config.toml
num_attention_heads = 4
vocab_size = 32000
qk_norm = true
init_std_down = 0.0
optimizer = "adamw"
max_steps = 6009
Each number is 128 + 32 x the weight over its row's rms, rounded and kept within 0 to 255. Layers, rows and columns count from 0. Numbers have three digits each. The size before them is the row's rms in percent of the matrix's.

# layer 6 MLP up, 256x96, rms 0.183, rows 173-255, columns 48-95
114:156113110143161136149117151106128130147111087132147177150148098088187113136155102155147100106089091109163119123125072105159115165117155173179183
095:110063108126149055090087145134121137164140149181152102143083152104130097116142112071140121124090121143085074179138123053102179121157153156094110
102:099120100148152121165091147158088184209136142136134180106097119116112158164143137154125082200143149115145134107154149125118140180128145107141149
103:131101113171084169033171139087097132171151099097090134149174121102121159141144123116089103097079147110120185154121157080144149114093107130158114
101:133166167142055131159108111177102132089077094128100149102164127181146151091083134133108125142159114123053131137152106153192125126166065127085099
102:128117129106066078082162119065159112106101139143168157137108078127091098177131163152095121093190139098153129114152122158141162151122102077107123
112:161128107139160184144108174102092160162139156101096165175150122153136111116093135118176059112184134087069136113125147122081125134154053208143106
100:138171132126145106160098109074125124176170151107083118117122117157130112147206136108074136121151191143120158157106103090139089161162086070075128
098:095157124101085088144127164101189146107150044140128102129072196108132107144165154080097141101099089070112144080148091097080158139143151157115136
105:136141145181173139130103103062130171141171110094140137180089077121062124146134116163119161122169188144109123085161104038127123064165124167096112
111:132135091075099171126125109160099128183152164150130146127093139075094114157124156101071144103154158133152166095140085104088111152161080135130105
094:151119136123212121174141183100068153141202166159097133117073128169142112169119193116140158135096146194143139113117165162099142138110145175153067
104:123152158133151168158179175226146147086106177108116170179107129134104163095092124101111099138092116155142152122170101138097076142124133087115126
094:131125177111122109133165124136176080143148096100155147128157133074153076125104087094130099095106150094133112171129129104085150140133163131085183
103:115167178100072079157132128135161161138143128134134107083063122070158159147084181101120162130166166115130105183149155152121154127143108119123142
104:153069184157142147114099116173127126190154158193104129162112178153143142117155112108136158073142113107158097141142094111163143064127122141148184
101:154119147167099136085121115064147088098108113115080121100170122079111132132125091125113200120134139099142126103146086133167172108094228139103146
103:152158062143161137107076114135105144174099106106138085073134129099151101143144089100125212094143129105127119200071139131135090135148156148097126
092:158139128079140083129129129129186123106123119095165116081129084119185117111139133082105123097125134116107112117128143211147132163136151111081135
108:141095109092196157133119157138132151040157161149157134056101168185198203132106132164104093062138120095103142098124096149149107107095108159096099
091:168111163137094158078121115162114204115116178173060128116150139119208114099119109106171111146154097075121124126165118062164107138113118128168152
115:124197153132107140127109137113118122123148156119122099105103102140093171156143138124106128047064162132143150107122039115155129114173069090116128
096:139182096064167062116166084118103170139136124159157120059126139095157138132094136157186187092164070104104103131143144122139114085093116150140109
098:143129161095160099127063111110113102106137041133188134205187119141092093154131092141162098137153114157117114151131107107072180156132079100137075
088:126139147067108108081159152184105103132195141090104150127129184086093107108179145154102141083164114133147132161142122111126137095086163127123107
100:113205149172093093077113115146137156142091113166073078130119162143163171122164112125192165104087069082156103123105159113154110118160149120064123
094:113143119117125150026122150174097148082144148180137139121117108130171111104118081116141090103104153116119101143120141153197114139072145158151154
097:156131129118132134107199154175141086141136207130143166073118121195139078105079128090105170135119128172160122103137132142156133152089147146166157
095:114061116055223147111116175136154095173132138134139128180160108103117141177094106158140015114138114095161069128137105121133157161134174109084109
099:151201112142131111074141174110090114168120097161179119141177129117143180150139089098113159130096124116064156160141124141136106149138110182106123
102:094129109143074124151093146150106162171127131139147118170110167129153144130103115118103178150035134117158074140105158081187114118123149163093155
100:121138135070155071081172101104150082121072139134155107136148087087207124148147122169131059073160090058168089131151173071090141137132142150153141
105:118096081176115132062128151146151152125122186106096165202128112161139159080169094139196157143073108175101095162211085082071169127125163078161129
099:134125170123086160121161152131147036131164142112141140101094091170141125129105140126142121103077077155129152180129177096086073184140120103131152
101:161135109160165111119132071117086073112185200150115157135141133114145104126128111123083115107189105156124142077103145127135113125127118134172069
101:141150114167176161193149084115148142110077099060145104082165150133120115117151109156103147131142142143130131099115100142085147120100138156154109
105:080134132128115100134144195111178082126134156123126105120115121099119117102047077135184139128147098100144132140122134079086125117171111099094144
096:121135145124145094067124111157135137181188145137151180097151171135097130148191091125137167127153089151128159176148147124049112163121190179135098
098:144111129102137071180120153103176105078162149127106146110123149089133163104100046088161155114136169108131120117107141078089127119120115123206090
100:145169179135088093170173070119136135124118126105105156090109134110100160118088193063110131162146100113169165106069058189128134106090095130070119
095:110170088113078090090147148180130112102143128123096120114146139120076118108111068115097096066122117061173172071117094135093087113124103182138130
101:110113128092121161097139158121130113112130150118170146118129068154116124101080150120120106155160157168115131076074138193084091210148135105099112
098:133129087050131137119102118105167125138139185135113099096133132056095146141128101113103162081125093183100094138113134123151129106094092112070131
092:130186162131113127102058119163162116212117079127075130112119146127101132103155104112106161199107143103092152129114097105148195145099138102135127
104:141155107172214166159118123079100118138088137124181131152146093109085119131117097143076124153120114097171123073123079087165067182104057123155090
095:140157114164094122104103158123131158151202130121112127148181083185113113136136171141092127066159148098128132102074100149133173100148165127096148
103:076116159130095153148158120137107137080144152121159118148072151104111167088143181139090141209095141182110099144168078171116163114142179136111130
089:140102102158118090126109143124080156167184171122109111126161157108148155143182142137127075123081147105117143078145157150154140165161077139180106
101:160112095120097171117131165084137091123118111140115137131130112128121147152151107115188097096115139063138103125183078138155108110142098115071157
087:115153143149134165096098108119125173117145156120083107125152112162104119133184114157113132183180151079154138173118170108185173143135117080099114
120:112126108117117167172169042187125129166128153099098146096131138109177147143142153145163106099212077155175218154128161125101102110109171147139107
102:173154087164143156137055097103136161169155097118170138078166112150149101128114102112175094155167125186139128154148122146132104141158107149136109
101:158140129156118113042127101138115095110169105163153166150131165136106111129135158135152148166116124120135095138084178140157169143122186123133148
093:123135134106165190105098107115105184079094136071137127099074111139100169118118079114111177170155122093139086107128117144160148151115118116178113
104:132142105117151158132113107166143162162127200126090108085146131199106132133156138135149136205125088128166123119143122135116140140173115145127175
098:169105092125084091110109152115106109120131151106177198139131135190161154124072079100140136224142100153128174133128136046115139149191108150111131
104:172132137059160136078090163114142115135125137138138068206114133092125117180179163147112102190128126145120110113150164143106097124121140141170066
106:125128169103167153108133114169108096157083081138143159080123120135121160144135091159128120090171163122124095121144087098154175127140069144105146
099:105155125108147122028074133138067115197134167082094143136087137101140143160142125144141196182132137106170098126140139128119134134125121133176095
096:092113151111086153094097150174128113169127161155070141092108124147111139128164135105119134192118159118124141173100123146109203180138110191119148
103:145142151213160116122120084144149106126130099100120143131138132130111097150108104147097093144144140179145148110207142122079177134178114124092159
106:165112127049116188151144164124143110117161158141101149144072154181110114147135106146138081127156108133167112187188160146121073074066121127122090
098:143132059089043128100154099078184194058123077137125086117146133074168126112124151137135113152075142127117141117160097112083101126118037124162130
099:110097129144115138155167097124125193120126131103125136148144152178186104102129172137091064170113126188164186186097120106026115105176120112118164
108:145157128140122120101059106137193121092114138074075145184153181150129137132157055152089192150142081159139148141125181128144123127154103146114138
107:102107119125128130084068202110181068131177073148125099152093179145144090129048124072132104102109149165110117122110114098136121130166130171106149
101:144096161143115137135102116113147157108184060145162165145076086102157139170099160142092132116114169146078116040090094185160109084130172110102109
103:132089120062094105144154118119223109130103137110146062145073097144099178062110133107165136128116080151090112050124070076147103121079133114126131
098:123119091172162114104153151161107104134142140150135111082100102118152181164128112082105158133137138093131104102124161105181063176151097102130090
092:123155084099142117222161149145161181096146123176145105159118192144077140156133121078135106212137119133096073140135153133159100134065128096110119
099:129123052120151127127113084098112153093161154161148129179105179099123118140125117144099163095135176053146129151149007126146118109181153145129119
097:152153170124132140147157134078094172133107165104165132165116153139142058179073125168091119100154098156160079146111148189122074134055103097111141
094:076081090138090145157098184165133151146124067117133152127117135207119138128120122127131180203092122114084148120143113131062180144123212082144131
098:138130193147117112129075136138116116101178136103073134123133071082075129125153098074114071132142117104091140080118076078143161133163142110123108
097:139109114113113113021117148116148187129094071167062119121138124064121136113154161162135154173132106061123126094118112114115108109117131187086146
097:109147119144148106114069172126155168099169137126154151133170144078124174176127151070138137161101190159076086084086171058145135128126146166144110
098:142131139158094104089125153155138093137082122080116057110104173089117153173135076167138103145122172026128097117099096132147076127161100152100133
097:144124122115211138162110142129124137150166099130100155161123126109056154106114100156148131149140149157151000169101147160189176125099076170148107
106:115191195121128122093146173114090053114090106139154121164081089094149115143148125108105042110149132146105196195121133157148100104083164117111125
088:152162085107142100134175087157118095181127139118131145072152163076150152132179096122128139163100160189147188154139186152107111148109142127102150
097:142108171185133118124128134134138096144122097085169099160091101084150108113104115086104106169125157151174090154123129143168186144169147180193120
091:130132120161136137135119108186106155125179131105193070158156092171090155128116148150109166127073143135174105104162174247130129121128106131104073
105:133180138087172124143128107158112168134123160101113117091110168167074143112177141197047115131105161075122089118132153160148151132093094120125122
# layer 6 MLP down (transposed), 256x96, rms 0.184, rows 173-255, columns 48-95
102:081119115124159107100147139117162193129144146152100144118127177158130165142153088177171167141179122123094143133106121158112167136121139153143045
097:177150139109157131161095123128168119122080119141148165073131146120170152125105186118121165102142145162032077151174135125120114112080172182132104
097:048092111069121149119181116141161133168124112089102181131190142156165112131134120132130124133116125108106098175155139092173096127118152143107109
099:068201143059169140138157121099128094129082089145162084144166091110134105110195164187058147059110113149124141127125124143075156094129214127162149
104:019154131126116141152150163135126104095099127120130114166105121090097159157123164139180124096144147100162137152179175120122099178126109090129064
100:192125108112158111149120144156166163118143110174088121109134136115152165048125122100148136100130125101135113197214113101151165127096129148113086
111:171180078114123127173159198084129107176107120100132126056151152143095109102076133129076170124110153130105112131095135156107141116164155195119179
100:080106125184143089132133131134095195189123125175155131133113097140139122124169180099111180095142101176155141121122084073152074127141132083123126
100:147176147120164057163076140116110114190100159142166084149114130107157112069124092074152098105142123117149107105135148133138142143105134157153132
101:166152097184148160116068116100145108148075117116113120128065177104116087129044117109059110122133112128132142145102165111152144117188084105146221
110:107171117066110103114171128145165102158091186150116164171122097155179134161114144043146175141126162151155120101136151073163107155145112165154165
097:117142100102173138158100172089133099154148051100052102187148141154106126140085176116121105157109162139144106099122140163102133110085112170072193
106:146136161123142144155122114217112152089156126134114174190150108106151166107063135112084131106136114109179130113160163102118090120120169120207128
090:182155158157158136126152141111108172086092086108169185152080098145071193127121116114105152153123145109107099117108119097099144166152134149098151
106:098125172132091076127114158181146120127126073140129087139124116116138060168091064108154161165088137124100130179164118120127108091101126067086106
106:108146103058178162128135095124113129156061103139082120124179098083144154126142122075120094082139092062122142156120117115150088136145098119186153
097:113108116154109151133085061086137132152157153176088108200095156093203148179114144095072101119103165084164113116068147143129105126070144103177148
100:066131163142097147106150075138150147130135169135178108163165152159134098170104151110102128139141162128129172092128157144143165135073098131116174
092:104063132160084142125118140111125137135125170155103106118134170150090129123143119180111137161165093103124142148089181106087104108126192137121195
107:156145139117126168129178166189098164111153154091169154177129080101186116143072077106106096108130146095107154166150112130125067167202124146169134
092:131087173155139111171102110149202182123120132091099134132187147124103161126173085121141201192177157110138093112174103140176104184101116158135137
110:128144155173109183107108143137107137110155145123111077106133125130079137141134105143180158126125093157162164127106079119110104122168145118079072
097:187148118127144095136122104122100105138099144057111147069169055159108163108118115119123102212150131104125115147074134136149130115139136095061165
097:168121107143104155147084102107199103189144098121174150130068117102079217167082099156120075133135090073125123122072158133089143135142159155151130
090:153101144126162086172109177138173157151139144134094160155134164114132214094105184099144173122132152106143138132086129096161112152077156140174161
106:103163100126149139135152087156167089113118136091099155076119105167173160157166098169138182148142119116090181186130120141133081085151141167192126
095:093162143138105106092149134131082109146111159128106120138167169172163118166179181141150135167128153105119162154161112108163102121150147117138188
097:202173139147104181126072146116079159090146148164118122070165140166117167132085137170105154124185112122168137118149141140153140104140130156059175
094:113149119209119085091132078125186133192092095087158085088104110158098111138132152116106114114156159140082112145140101091172101173107108109134165
096:083148154083125127208159169156067135161146103133166111137107126180155188163153127128190141102137105155103140094131056126126085093125112143073164
101:146140167153156098136147157068177138105147172141133137133103162131148131087150129162105199125100160161129071113110165147182152171065133131092145
102:215129158117124125096155074132101107089158146114115154165141128130152179125093132137100109136070140103202109108158100101162150204135109109121201
105:034133099142131139118130129142135163133141144125093173117118134146128240118147186148099157097178066102122175056165121130123155108113114166156101
102:149129116107171115162174164139138075101117134143131106081088169141155194117095118151151131135091126165158155147151105150048179073164126154077101
104:141215124126148165100153154166110142108129128126157136099118094102088165211123121183115131123082156059176109127146141153200091105144113168126109
106:188166117198096205114161147136149139126098109128149153159092177078119119165098128186196095137146113096177176135100122138134104133150090136147107
110:075108136125154142146164115122100126117128150092147152127170147104165060124168149093188138131107081121162095083136155131115162094132109177219166
098:122100125124133130109123120132143137116114125064090178112147055101083124186123161100186129169075141162098094067156075184125131149140030081155126
094:099155162185141051062167132129140127146173170141164145180139128125147108123157135139153068121130129148151192065115119154090147119103149135136076
107:000088064113145130103105114131098096118146147111125106142093117135115078170120161114124128094117117160157146133139154139128124139137112088179126
100:124116138172097140119163163117071168130104134140084055078107121116162131111081115083161098158105166161216121105091183087087138171118094109173154
103:110144196118067135148095200147105083100159054072097119169133169158176141117088133080102105150125165165180097115098139188116159127163119124096116
100:137180110155094078088106173147093156094100105110150096139095132106202122100135081154175129145139113121149136146146160121128114165078130127117147
094:202187148125184136124115119093178092143091124117139151104140149127101177059100118142070114131072131132110092170120132164143089127115093118132135
112:152157133163141133121084131128124141142167094101132154158094128133124139198131159114142037117189134147095088140137187201101085218137142115131176
095:136112113068178155095148108142134083142099153075106088128088135131123151219070111153209107139125128163107157104157130147101158097132105083188120
106:178172152141151137103084090173113150092160059116134101158098135135103181121123159121131113145107129125120107137135132181154140172145079135135086
092:173129091159116122146077192156166084110117074200082119144100154091116168102093081135064083158122134065159120136116126112159192127144065137140157
096:170145136157125144052149106140155150095164149087106070118182131165127186138125128145107078079126127121171092106205147162096125181075074174161156
102:079138169129126092123148147148124177126110138173077156079169167113096103095150101156119175090169124197145178083119139116126153063094141098107176
108:179137076106143146151157163171136103068109117124084136184081161133097121171147189139193117128174076125169120161126114108157125160157112178123198
104:091113178154140149150117101128122126120130143119156175134128137171100157113116125072139184217125148067160118119097088153165104104210144100163154
104:094133168109182122121150078129137128102131121084095131103110073172158179126116123155138095151161175124152109119172123219119129116210134174151168
093:138151125160133088112106180118100131170140137192118134101082107116092096116187149141096153084127128167153159118102143094081100124147189154100204
105:118096143084111150125108081125136134124170138140124102163157104163137135076111120091096076116068077158104139121137108135163102125087098098055199
101:159145183097123153143128085129095096113077067103129154152147120148089125112153174100244165141121162075112152188112141143135108149123181093136124
101:104058164132109151130113167142127166196186119134127112098140169085176109134162128084185138161123142148121141132186087131118132123156118107129128
098:121143134135117186064140080171202111100108092122157125069147085157095122128085109227123116120148108097135135118167057108093131123106090116162108
100:091177147203086116122093100146110139141145098080126080083164141133134219251133162125158087157179145121137142155157159191157157135131121120159163
098:144122145115107146098056129098171116089104083128158073156086140088124157174139163121069173136112137120133164104156051151123156102134096102133149
097:066123095140135147145111064134176211116117134064158126116117138114089139146111146141118111179095146163112119117105150126100139192170074087128129
114:189140106134169133125131119129111107080137145113152099144140103133156099059127098129111123122079180112143083141154136158064063097083116152222173
102:145083144090130125105134172166113150098131118090135150153104107131130079171118151146083148147120135120113129078153172149094108198084136119108207
096:092160096186096081148138105132157083137108126153115115122113197124123130124165188101175142069156115201159175147107106187113123120207124132136091
100:065175172119127164148107136134162124142146153151129128174116111155137170114132148144069110130179133155184132110135133183162124133147131136097097
112:155111149109125189083134114124137138108141117126153102112124115137135195190069179139021100147084104119079116121168088129131107167122118128139124
102:095176148124091115103116138108107154150127122095067129133099113246124081183117123076160147091164121132178118128125151124180126161072114091105167
093:227138110099087107154116143135120100103136144104095085115147166174139110104108135076076137130093153161157108107146177125139098092143112128094190
101:184140075106193145106210133155095068113125132169090101092155221053140207170097073089114128135141092120102138123188111166136090085139103121107078
091:151073160131129187108135102128151139070092154133153190140179146116128174133134155155111122160126096170154160151131085108124155134126125143174165
102:089137104165056102145141163164099064172123095162137096126152130146128098095156166080078074109137111123164098109064167107113194118147179105106152
093:093115177146159182104086074151115097102145151090153130136147144146179114228103201150127090141118127119115074132125127107166143159131123160103118
095:137055111120089070092124126175107127115125100161109146135159121145105121131116161126163158117145153075125175079083135099093167084089113155084135
102:211146147133125093141140186140140126090107162083124089146151165102133164150085090117164120202162103111172131134134110124130124107173121119106129
097:148084151161127145142058133148171149087112132125147123139142139072169156105153151149094123178160115114088083153051130171187088109151176140143143
093:193093089112192062106150100105181159109110098135119103151157136115122069127108089156109095141150107102135136105178113161067105114166083119161175
096:104127070117124116139107103162131165155158169124126166090147106145114122117150178107122140132157147120135140147123179128150165121134130129150124
098:066117127148099151127136160115106103095096133179158134151125102176091102175144165142109113081099104139133214129170101122049164125141124125103127
107:101141139143179112121059119112153140088094171100128131089128153135167145081126113116123191172135159120116113094155132134154120125132186127137059
083:122102140104188097128130098082114194155114179095103134123143173069139128125084138121095098142143128107084120097086105159107098150167170098152078
101:201121121087131110073136148146091148136149173226109077133154132179073135091131126149138151127130153105132097188120126133140140121137161114080177
093:155045167138142119131126116128107174174182139134077138105147129116132199107126110119130137144155104198175093121134070173095131151117199119152129
101:083138167101058144181143131177135103101136170141152099146126061094133145112151162143156129123069154109122140127149113125142077097098165119116091
# layer 6 MLP gate, 256x96, rms 0.213, rows 174-255, columns 48-95
089:172128098133055146174149142067102118131162137081109060158071144061089107107097103118130103174107150101160180150153105105135080158138123054144151
095:173145126193155081134118127091149178171134079102185134173067127101191135125168146161101103156085170138055139080126168123070164118110109131174143
105:166109150130126144100103131167137169145120132155100198164160110112111159142169083158130095093148135082131180117117134132176156135103141112175107
098:111175218148077145142099198125151134160105121123148192129132105150114160124042180055107110097136171126156135147127124148126153185185155120068143
108:148146170150143148185066083127087110136126146182121105082098086079102221113188108147096174144085121109145166193146138101151142134092124135152151
115:140161122182123083105135134141176131106079090166131171091106173121133153127145125122088156170050119053151158118128115102159081124183092101098128
103:146167158177115146133060126104097098085115134132094199120092101120081171125128167150121111143137165181213123139122129136115153141151100084083137
100:179164171126178108149134149122115172154110155167147136124176090138183162153109108158163085088123209123139131126069098206130119180169132140106128
100:165144166169104088100124124130162152165073181157107152102145194167180182085156137141121117151085115086131134170161154138144059125120086078150140
111:198131103138122125100123153084118163110165117206141136111145130200212114128136121141140130061105146099159145111102080131133060096133136140108145
109:131106151131168144117125111136106108114128077161132128133091137163114142149168150153068135221171117130157109113132075148117126085122052053112133
104:138210145219105106158107126124156172161171135141149093156120092098059142138104134139101113102104123067146108083176106062117124152190110090126137
099:137133148132155130073083153066139157102098094134202164121101145128071130153156135101134153186158169165126088144070148069183142182070139137139120
111:182180143157162142130080208131137104140187054195148148097122146075090150149164156143159133141106180142116096198126128139131141090127109089134181
098:127147150142113146134112156113120120107076143167111122121126099109132162135065178131103093123067113128104120185082116094069123134110165128140097
087:164132132156123101113138124195107119107102102105106103118192121146107127155136141112140082066171098102164177127164194174088125100168088162162124
104:129123077099147102171092129144142112164110103134136175131118110141142184131168096107189150128127143129158114192138142030108145124204142117178107
089:129194122145090084106114185123121155078147117144144137153102099133143116175133187107108086070070101111123146066189127126149143104131095095107065
098:184129116122142134118222119108118174166107145162132164119113139129189120142111092147102122170091138135118158133156066109103088171126163100095157
088:150148135142122099186142123124181084131096118120151183143118144127108147100099126131079146124081142150158092115137165160172115113147162118128117
107:160154119133104162156077119084151105125056123133122053120110124141077155134155096072138195137079137129130152143149060126199121148205130060115160
107:140093156171144120110072111162122130173174105159126167119134153094150125129155149128108124180080144127140128141193106101141167151146165119178126
093:155106124084101120144088150146110124109097121118149111105159119123132162118118143090119194182084186135127136178119140096204137059129183123184120
091:155149102162119188082154114134095158154138141164134104161181081128039077139140108148081113104115106128178121093095150186113125051144156135130145
104:124167127154120085088100202111155172144129106174114149134131144134146163132115092097121087134069107117137117083111148095133117133126128088126186
088:148115103125145113115113152123139171142169072121090069116157119134151126115106088189116142112125113101118108160107100140180169145130144101168140
093:176134146168131104157074141098151138059115120136129095117165138121109174143155161141108143138141110168168117079103115094180120133125119138108109
087:150134155131137157081126088114095117167152111183055127116099123086066113103160109164121211076096106129145121114128169167107173131085161123112168
101:129149099147123216159176115136150133166117109083167108139129090131123129121150076145096118151108173150130151175197128096102080126151093138169147
116:146118148163158162127148080131116106131076152104138100107160091082138166135126079073137157151136178101097157092103164103121122100184082118175119
096:160082117109156125154079134167069100102155133070144124107147157092152151153134165121080122153105130136126181087142110167148065173183108122159092
105:138136139134103097080089169099127147174123161151148079123094163068130167123121143104126097130067185126194103170132170120157146190112124133157173
110:168198124126142112131147163126120134129206111166085117085079112133112140105104126094057111111120196099111097124118112133178119125148132087147144
099:170081085152164108132153157126119167126119095160143105098130070113145125127111149155065165108125178117133151099086108116175091101124163143147129
104:178087172171107128128131172106076158116133118096153129095147087130105148106179103137116172112130175165164137108044109115118185142170155117150154
108:135147111159132149154130091173147102127119167178080130159179126123195136111097116120106037107166135176155215137149095139121085121167104093160121
086:112152096110082158118158118131114121182094092169179140169066110114164082132152103122121116100076117158113096145159118117147155131128158135168157
096:118173159159144075099130116066135175148124118174179125159067063130160118114149127083120165145079154138090125184129086149064119144104119132197125
100:175142102123115160113166109074154121088130084112087140151136142122109158123104094127099154089165148107155136132134153143171181089112189101178186
099:213125166137141149118071104145161109074090148190109129110154118149136121113175097132127144156169112129133148151140099201173155108154141106104121
093:105139188130113133104115168109159139139098119114137130202064101072128133103069077040103099145105124133168129145052124140153093153139119127114178
107:121147171115132176111130180081154076060136171191163152094131099125080139122111126127097146073170175100134121091175053138159043143121130109144153
095:157116138207172159179125098080139161101117177130097148139116122143140163141147147139136185090083164137182124145151100072153049091139086096134157
113:128151198179107103147087162135169153126146108163169159120113114130097104103113122094091080148148187140074090143122175117145174155148134145152190
090:111137137172167158122095067113109144153125134098123150129134134113033141093183133134158150114117182186108124154183160137075158141123079066120157
099:117146127058099145140130160095128102083169133162120179127094137105175192127129146126100182097134157170088182180069090113120109110129095097083156
095:134183153119187156157089090145169126136054111140142155147100093114091138129050075141082140134136154074179081148127154090164133082155132114144145
091:173129113154137126018072141176072120139159086141113111109181077167125135140157084168070091122099160129152122159127180159168126147092124068150157
099:134170208135126156135076168105097162120152180129165101120129116165076122126160104136074133152154190066112081113143129130133168163160121083053132
121:165135183187152088109055155101177106124069136111154167156151134140135219119109095073074152199093197101107152099114156115129176166117101108136142
121:134144121120148138107127120126134106147126152207139093117035155077175140146143098170123106132094081110063130151173130061118129179117092129109155
106:159193132157094216091111153157146141101145166116124114103106100159098153135119109114102121124162155076159040148165136175099078112144081108150153
090:122088159134123173129137173092108131167107105183098144082108109083128145128113102109162123080180138182209143114146128162064149131112175123144183
105:164136115141105153125128118113129184115092137176113142124176072102114133102129085175119129135174152087158067151151145150123102150105155114187152
102:090119126141150137102071132156126112209108154195117106182094136125121090067177075079156199113118152111076119097157129156104083186165065136100157
106:166164156122106071128120155114134111145140100121146130222131128145096150134126096099121159150148168135146041165068150198182120141101160106160145
101:200160174184158132141111099176132192100069130122097164138151108166119197166183069175146140162140186085158137129126089104133095109136112092132154
102:103118085100152161151096086127120169112103162162168107141057087074112132174131120085132101170125101109082127161132128105120090162166083082186121
096:149147152164105151121119078099181182172085064167102144108155129085118138145090099105148135166162185096192102165137128145106111140086118114120115
100:172095097193100107097134143125166117120159161095167174156129146110087177158127075120106126143089126140133115087115154163154124128162070075113140
111:149170111144131136106104102137144081154122135156118124103176122106137162107135087175155105050038105076130132145094143093135085108148116085152166
104:144119200103180205110128197091203085139101104128103185138103114114070180145086160136170184155177166129103109113169115138124134177162098101166173
090:193207093143142171116140121139154137063088136149095107139102101094123101124123134169096104154100133131162185124191161106107139113086097116221163
120:153201091142151147138105137099204115153115149125128143090167087148149213174138124129144134126107100165185066101066126096136098169104113149137165
108:149181140169151154209135118113111146112082168119095123108143124054114164111114148113110125102074163125153134196177159152090173157129122083117161
097:127109127112117143171117118179144141073111159130124144128142177103114167094141135046134142121075111082075200135082115201122112112126140155144153
097:174106117109114168166097165208089134175123119147103171107146140150158117114217108128119138103090155142141166145099169168126127136144174110180149
105:169108137132131128134156216093162172152117145077161145187127104098161155165112175113123158120144144162117156157111105119138077124137112170145129
093:110129111131116058153123093056117171136128109106129102134116131077097106142160100057097130148109174080098143130115144095110079104134090139149098
106:144172160084131144172145156112124110122116178212121124153099121154087125113193105148144065137176120135123098170181130149133072118120121093159190
094:145121176197151190173077143120165161073140147077105089148152136128103158104130155131081101127062141148082130119115145082121093171106137111123156
098:119112175163126183183110163109158161136097096150221139148065114140065160146134130063090138145129140150186090101140117123131159147141124084118145
101:092153172144118148125078077102150169122087096171156161142145135137081174104172145091123101146099136069110131075123105155155103152143102102169107
096:135126134110140130123141156115126135116070165157129114057168109097125178192091122152112073163112086143134126077152152067081155126133103164164144
093:143130165166120128118105152060125175139175082104165113105141090173111116134134104152138097045145191116173112126128125095167114154173165139129127
102:136121077121112137136125107127203138105154155140095135182119159120146163114118156078118143139060154132171158128102105128136160154161137170116156
098:141183135143139097127143127132171121080157142145134171135208162127177176166133108146179091095086094138145113144065146071084092126127161147167130
103:118158101106130201134129129170100216125080173189126131152087097107112120130117127172141099128133136152151090150181109141075068148148095132106146
089:137105157124160106068022100093141110194130134139152121135124089147152144120109150164046139151104182089131116114119093169124109119109135117140110
106:145098165194166105068128139093108142138182130169113144150118143073119189113161071098087228162090159129130113104108157168145091143167123088177111
096:152089118146149153116108093150153151119144105137159137171102125161038115103133122075151119086168112069126093183149152152108151167124136092103156
106:170214103150160152144149148111109152118116104096148116142164073177164163130157125168136129139105170104164102157125089090113070080117111098110167